{"num_attention_heads": 2, "vocab_size": 17758, "hidden_act": "gelu", "positions": "rope", "rope_fraction": 0.5, "init_std_qkv": 0.0253, "learning_rate": 0.00181, "beta2": 0.99, "lr_head": 0.00496, "schedule": "wsd", "decay_fraction": 0.924, "max_seq_len": 2048, "doc_mask": true, "max_steps": 3615}
Each number is 200 + 30 x the weight over its row's rms, rounded and kept within 0 to 999. Layers, rows and columns count from 0. The size before them is the row's rms in percent of the matrix's.

# up: layer 4 MLP up, 1536x384, rms 0.0521, rows 464-488, columns 0-63
# down: layer 4 MLP down (transposed), 1536x384, rms 0.0478, rows 464-487, columns 0-63
up464,095,185,237,231,207,215,224,194,189,196,194,235,217,240,192,173,189,229,206,206,170,219,199,186,182,189,199,171,172,190,195,258,190,211,213,252,199,236,209,295,158,193,196,215,174,195,202,203,159,218,163,268,208,166,226,264,202,216,234,215,197,168,225,231,192
down464,095,188,205,245,171,170,177,190,262,178,237,163,147,169,195,201,196,234,182,213,229,192,190,212,263,184,194,153,195,165,232,183,177,226,249,179,166,229,156,178,193,219,143,195,135,211,216,197,208,203,210,217,174,222,183,212,146,177,116,240,212,220,235,237,137
up465,098,177,186,195,210,217,258,223,143,217,181,221,205,174,208,294,176,172,226,190,163,214,165,206,227,174,235,197,212,197,198,250,187,261,218,191,231,184,168,212,212,190,172,214,195,172,252,235,160,154,218,225,217,184,221,261,183,141,184,212,215,166,262,232,207
down465,095,184,253,202,238,138,125,203,223,228,242,168,214,145,187,192,199,202,154,219,182,177,211,171,223,225,179,225,234,215,236,123,163,177,159,259,180,172,192,162,217,173,223,198,179,184,185,157,245,205,224,233,212,191,231,230,235,251,163,207,143,213,227,148,202
up466,094,223,191,257,207,230,212,208,189,211,139,146,207,238,284,244,128,186,205,217,238,203,143,195,185,177,248,174,193,202,257,266,223,250,169,184,189,234,195,221,154,216,168,243,198,224,206,193,160,234,228,184,192,211,239,186,225,178,193,229,216,196,181,178,214
down466,093,172,221,204,208,265,182,131,197,239,207,228,186,186,163,147,162,191,228,209,177,192,221,202,212,175,179,215,209,183,179,230,238,146,207,188,229,245,203,220,186,243,210,210,190,205,175,263,252,132,174,252,127,225,161,214,204,235,231,220,199,207,189,189,211
up467,101,161,216,174,191,198,211,175,217,236,143,139,198,244,186,207,207,191,205,192,221,210,215,198,187,245,206,197,206,169,155,180,253,217,207,176,173,190,211,194,170,259,188,197,229,168,242,216,190,254,186,232,246,141,259,207,198,174,184,189,194,207,228,244,219
down467,107,246,236,225,170,227,198,220,199,207,192,187,141,213,218,203,222,185,151,191,204,154,160,207,280,165,190,217,169,202,221,195,136,190,247,168,193,235,145,161,140,217,232,182,237,240,235,192,176,207,168,213,201,226,204,222,211,198,211,220,180,213,126,170,162
up468,096,178,240,204,243,218,190,183,212,164,160,216,232,201,182,200,194,197,166,172,245,218,166,210,199,213,191,207,186,215,189,171,228,162,211,218,168,269,191,180,144,213,221,208,235,252,177,214,129,220,235,191,198,133,213,195,198,204,192,235,260,201,228,165,145
down468,104,192,203,189,199,181,174,249,140,193,247,154,207,176,246,215,206,250,225,230,182,187,230,202,160,246,220,210,186,256,248,160,203,247,187,204,193,277,259,173,211,161,130,143,194,198,204,219,163,264,204,255,191,242,173,179,211,200,212,177,192,199,148,201,185
up469,096,228,195,245,192,219,260,240,225,220,155,156,247,254,196,157,142,198,158,172,152,198,203,190,187,234,212,204,236,173,193,253,182,223,268,201,168,177,162,217,217,214,214,221,165,191,234,176,241,172,229,228,241,190,249,218,237,142,167,222,140,209,184,212,154
down469,103,195,178,208,209,192,236,202,204,177,182,177,240,265,147,141,227,216,196,173,165,160,245,205,185,249,290,199,196,215,179,233,206,159,191,226,247,205,207,212,215,227,163,200,190,161,200,172,219,203,184,201,241,196,190,179,259,245,154,230,172,217,192,143,225
up470,101,182,251,228,257,184,139,177,247,190,173,180,244,207,209,222,196,187,210,241,202,221,155,226,166,216,169,177,241,197,215,191,226,177,225,230,234,215,132,231,216,215,231,206,228,223,157,208,170,161,141,176,169,221,236,199,113,249,210,192,252,216,143,219,196
down470,099,179,168,185,208,179,200,177,212,185,197,192,205,183,192,252,156,223,182,203,202,198,203,184,191,167,190,203,218,214,215,163,183,183,248,204,155,201,164,227,167,176,163,191,191,252,190,214,208,167,162,197,213,174,138,190,170,237,176,210,249,208,188,208,279
up471,097,204,189,157,239,168,242,205,177,201,196,175,154,219,202,201,195,220,207,132,186,206,214,179,203,252,178,172,172,196,190,211,233,293,198,210,168,173,200,208,149,192,208,145,195,190,144,133,194,221,217,206,164,159,251,236,190,254,230,197,202,221,195,250,182
down471,094,199,207,119,231,192,199,169,194,231,175,210,224,208,252,213,200,286,205,179,160,204,239,238,203,202,225,167,223,231,180,172,221,214,155,217,226,251,215,225,176,189,177,243,193,214,240,249,284,233,200,227,235,139,225,306,170,203,188,177,189,208,258,213,246
up472,101,217,259,197,214,175,185,149,188,189,200,212,226,201,188,245,160,218,184,222,207,183,174,174,174,172,175,162,197,199,222,192,221,247,212,201,180,196,141,186,160,208,202,236,167,227,177,254,160,223,158,249,277,181,244,218,167,195,168,196,233,184,177,240,173
down472,089,190,198,173,251,229,186,180,200,227,242,237,170,198,210,203,190,196,211,224,184,206,217,289,183,154,248,243,205,179,218,240,203,180,190,190,198,217,250,224,208,170,191,230,203,199,278,153,195,225,222,255,201,230,186,174,231,164,189,292,188,204,216,198,161
up473,104,215,180,206,258,173,184,181,195,178,190,224,218,182,220,189,151,203,213,191,219,202,198,158,190,164,204,192,235,215,284,187,241,182,186,205,216,209,158,207,191,230,176,150,207,191,174,192,160,206,198,178,229,213,199,162,171,164,191,230,199,155,207,212,174
down473,096,235,188,185,174,204,196,231,221,215,204,174,194,192,175,173,200,193,195,257,155,204,175,178,206,138,169,202,178,161,233,165,192,213,251,157,160,216,181,203,195,189,171,187,196,173,176,202,198,155,214,197,177,215,219,202,210,187,194,216,167,188,165,265,196
up474,106,198,201,189,218,237,299,210,190,153,213,163,215,250,206,199,224,183,168,201,220,158,192,218,174,175,184,172,177,172,237,249,199,221,134,261,195,132,204,174,187,203,188,120,144,214,210,202,169,232,212,226,213,227,178,198,196,191,215,149,243,175,205,181,209
down474,108,214,196,200,228,201,215,190,232,198,210,179,189,229,207,123,219,222,195,187,214,250,166,168,170,193,242,229,221,233,230,179,218,129,205,171,204,167,192,207,148,260,190,216,221,165,124,263,197,188,170,292,249,210,176,185,204,275,208,210,213,150,183,250,202
up475,089,218,197,218,204,194,194,196,134,182,190,171,222,227,289,158,198,173,197,251,180,215,196,260,186,169,181,199,226,168,218,242,211,175,199,177,199,169,137,175,176,168,159,183,176,182,233,227,167,174,157,156,154,180,199,198,210,177,246,158,213,172,244,222,172
down475,090,234,187,175,210,207,204,200,201,215,216,232,178,212,140,216,230,156,182,159,237,200,178,244,235,157,196,227,141,220,241,202,175,181,214,223,195,220,243,173,265,211,253,169,257,211,200,106,181,208,203,202,208,206,207,184,215,206,251,202,207,181,190,251,209
up476,100,196,243,182,225,241,237,264,200,203,233,197,231,225,168,163,208,177,219,216,250,210,155,238,261,227,210,169,164,122,226,195,198,177,174,160,240,193,198,289,171,255,170,196,225,188,219,202,205,175,227,247,175,217,234,173,145,221,188,224,228,233,212,208,236
down476,097,193,230,182,151,202,201,200,292,274,205,167,191,168,167,224,177,206,209,222,199,219,216,236,169,188,203,204,206,183,219,195,200,213,182,188,230,203,288,188,223,190,227,183,188,257,181,237,239,242,149,209,210,175,230,212,209,198,113,164,205,186,259,168,231
up477,094,186,147,174,183,172,209,215,199,190,202,184,170,165,186,189,218,185,195,170,156,194,200,213,209,137,212,168,201,233,173,202,211,216,281,167,277,177,208,209,172,210,218,173,219,177,263,186,199,199,181,195,174,192,218,254,218,194,201,233,203,225,142,198,227
down477,099,221,216,239,244,227,200,244,184,215,188,184,218,199,146,195,164,167,235,175,195,193,226,220,181,223,183,153,251,158,214,198,240,200,165,256,207,188,181,255,229,213,172,185,157,182,196,196,250,221,187,260,163,178,181,236,207,152,188,186,188,184,193,229,158
up478,098,230,187,208,207,199,222,232,187,190,190,186,177,194,198,240,175,221,231,200,203,214,186,219,161,203,194,179,210,176,182,173,227,217,208,205,206,178,200,221,187,239,194,195,216,235,206,136,222,211,135,274,222,214,225,162,196,212,189,205,182,207,183,231,187
down478,099,205,203,189,184,193,212,239,201,217,258,200,275,177,194,164,216,217,176,197,197,234,187,177,223,185,184,191,206,183,226,147,140,225,213,213,194,151,192,226,208,147,176,260,231,188,200,238,219,228,200,184,198,229,215,215,158,244,215,209,173,170,179,179,221
up479,101,188,178,172,206,212,182,209,183,214,153,175,218,249,261,244,189,181,186,187,217,188,188,148,233,225,178,145,171,191,173,233,231,222,202,206,231,195,161,258,115,206,238,156,183,202,188,194,201,239,185,212,178,172,191,231,203,241,203,238,247,146,224,205,169
down479,100,171,245,186,181,203,184,246,245,242,121,188,158,209,199,217,158,155,209,229,149,166,220,217,192,197,198,214,200,184,141,243,224,211,200,220,175,183,188,169,186,196,194,190,197,166,211,233,171,242,179,148,177,216,181,205,271,230,208,237,222,211,193,175,180
up480,098,201,162,171,133,231,163,223,161,177,288,210,223,194,177,212,240,186,120,189,282,189,219,211,240,177,234,177,201,215,262,155,201,193,230,157,203,199,235,211,165,235,165,214,227,198,176,203,206,200,204,157,183,185,236,207,137,232,186,162,185,196,182,242,190
down480,103,204,217,225,196,187,212,204,216,219,192,217,197,165,216,185,141,205,194,183,217,269,202,204,146,205,189,228,248,184,188,214,165,254,235,224,204,211,254,213,204,254,247,227,184,231,177,212,211,185,263,187,197,164,220,169,178,187,187,192,182,199,152,149,204
up481,107,244,218,199,187,184,225,218,171,164,229,197,251,179,222,172,160,222,182,210,213,227,250,196,181,167,225,224,148,157,237,207,203,215,207,215,155,197,107,186,205,191,224,173,195,169,223,187,207,201,254,179,181,241,212,237,213,214,164,230,195,203,181,203,198
down481,107,256,198,200,207,254,171,248,225,187,210,190,174,159,170,207,200,172,224,235,170,217,206,219,202,229,210,214,214,163,221,185,195,158,221,169,166,172,211,221,176,160,204,184,213,165,202,189,170,239,176,177,151,213,209,193,190,191,130,203,186,188,240,197,241
up482,096,197,189,168,189,156,162,209,173,230,257,155,214,179,233,228,242,189,203,208,230,234,203,201,227,145,163,173,189,177,227,183,170,176,202,210,169,228,210,197,174,184,235,221,189,183,174,155,199,232,234,204,169,234,184,214,280,161,170,200,240,248,166,220,246
down482,095,229,236,263,212,215,233,238,171,259,192,216,179,247,164,154,184,196,249,209,168,179,153,193,210,200,204,223,237,229,180,192,227,244,216,209,248,203,232,181,182,215,185,205,205,207,220,201,258,182,181,213,251,204,234,181,206,234,209,178,132,177,220,194,124
up483,095,220,229,214,258,217,182,177,180,200,244,179,169,228,213,271,212,217,190,206,236,217,255,274,222,191,206,150,135,193,185,235,217,237,255,186,212,174,197,190,122,168,184,171,220,164,198,188,208,152,211,245,214,152,170,217,219,188,230,213,219,115,193,186,161
down483,094,251,207,224,223,169,187,238,222,242,186,190,250,205,190,187,162,129,215,241,186,178,158,165,197,191,179,233,226,199,174,162,231,159,217,184,209,171,177,209,214,249,225,203,180,208,146,190,173,217,234,207,165,152,214,217,144,174,127,192,236,197,209,166,133
up484,098,254,212,261,212,174,219,162,198,150,214,184,239,186,149,233,213,146,204,206,238,175,184,188,161,239,198,107,230,196,258,220,196,223,177,249,177,207,193,174,150,275,171,191,242,169,253,129,211,189,200,216,174,180,249,145,199,232,215,191,220,137,219,174,239
down484,095,180,224,199,209,210,242,158,200,210,189,243,228,200,183,222,202,176,230,195,196,216,122,178,202,158,183,186,209,195,158,250,201,211,167,179,217,253,210,181,188,227,208,206,129,215,173,194,251,197,204,188,177,204,186,263,171,171,159,197,231,181,240,183,219
up485,101,192,158,200,188,157,144,182,224,218,226,187,199,156,187,192,188,203,212,210,247,236,166,160,179,181,202,152,197,218,219,172,225,200,268,259,223,230,161,219,194,203,203,203,218,246,247,247,206,222,164,134,217,247,207,201,195,211,167,191,210,148,240,168,235
down485,110,217,184,191,247,237,245,205,185,177,268,188,171,203,207,231,217,160,189,204,239,183,180,210,149,239,204,186,233,182,220,151,218,181,137,175,188,193,144,200,164,170,224,165,188,214,176,207,185,159,193,184,203,173,223,186,236,212,240,235,245,224,205,265,154
up486,101,246,173,198,210,196,236,226,181,146,225,222,189,212,228,199,196,205,182,190,173,260,196,191,225,196,161,242,217,183,168,157,199,204,217,196,205,176,202,191,150,220,195,199,222,192,166,179,183,204,171,186,241,256,222,208,210,234,153,216,227,222,263,197,206
down486,096,302,173,167,184,130,207,181,157,186,237,119,179,160,260,206,210,203,203,212,203,230,195,240,129,225,268,146,228,207,196,181,161,222,184,182,218,204,215,218,160,247,204,253,207,214,186,240,148,202,232,209,213,216,182,192,221,207,180,209,228,182,185,153,181
up487,093,176,203,194,207,214,174,215,190,202,167,200,118,185,223,190,154,186,245,213,203,220,236,163,212,177,181,186,202,171,219,202,236,251,202,175,204,183,179,218,205,190,262,178,165,176,202,173,217,225,193,234,184,176,194,222,201,237,196,232,237,166,174,194,220
down487,091,218,185,232,205,173,165,216,186,212,156,237,233,169,215,179,196,242,230,227,197,190,211,164,134,204,216,229,214,157,228,200,169,190,230,174,184,184,141,156,248,229,200,195,96,159,161,247,202,191,187,170,164,230,190,178,251,206,161,202,199,166,193,213,131
up488,110,164,183,256,220,212,219,215,187,167,185,208,264,242,165,213,202,138,218,128,202,210,214,245,156,205,209,147,193,197,215,189,197,212,223,212,207,201,184,221,193,209,207,183,199,191,229,215,193,183,202,197,227,204,216,241,210,220,212,159,208,249,226,233,161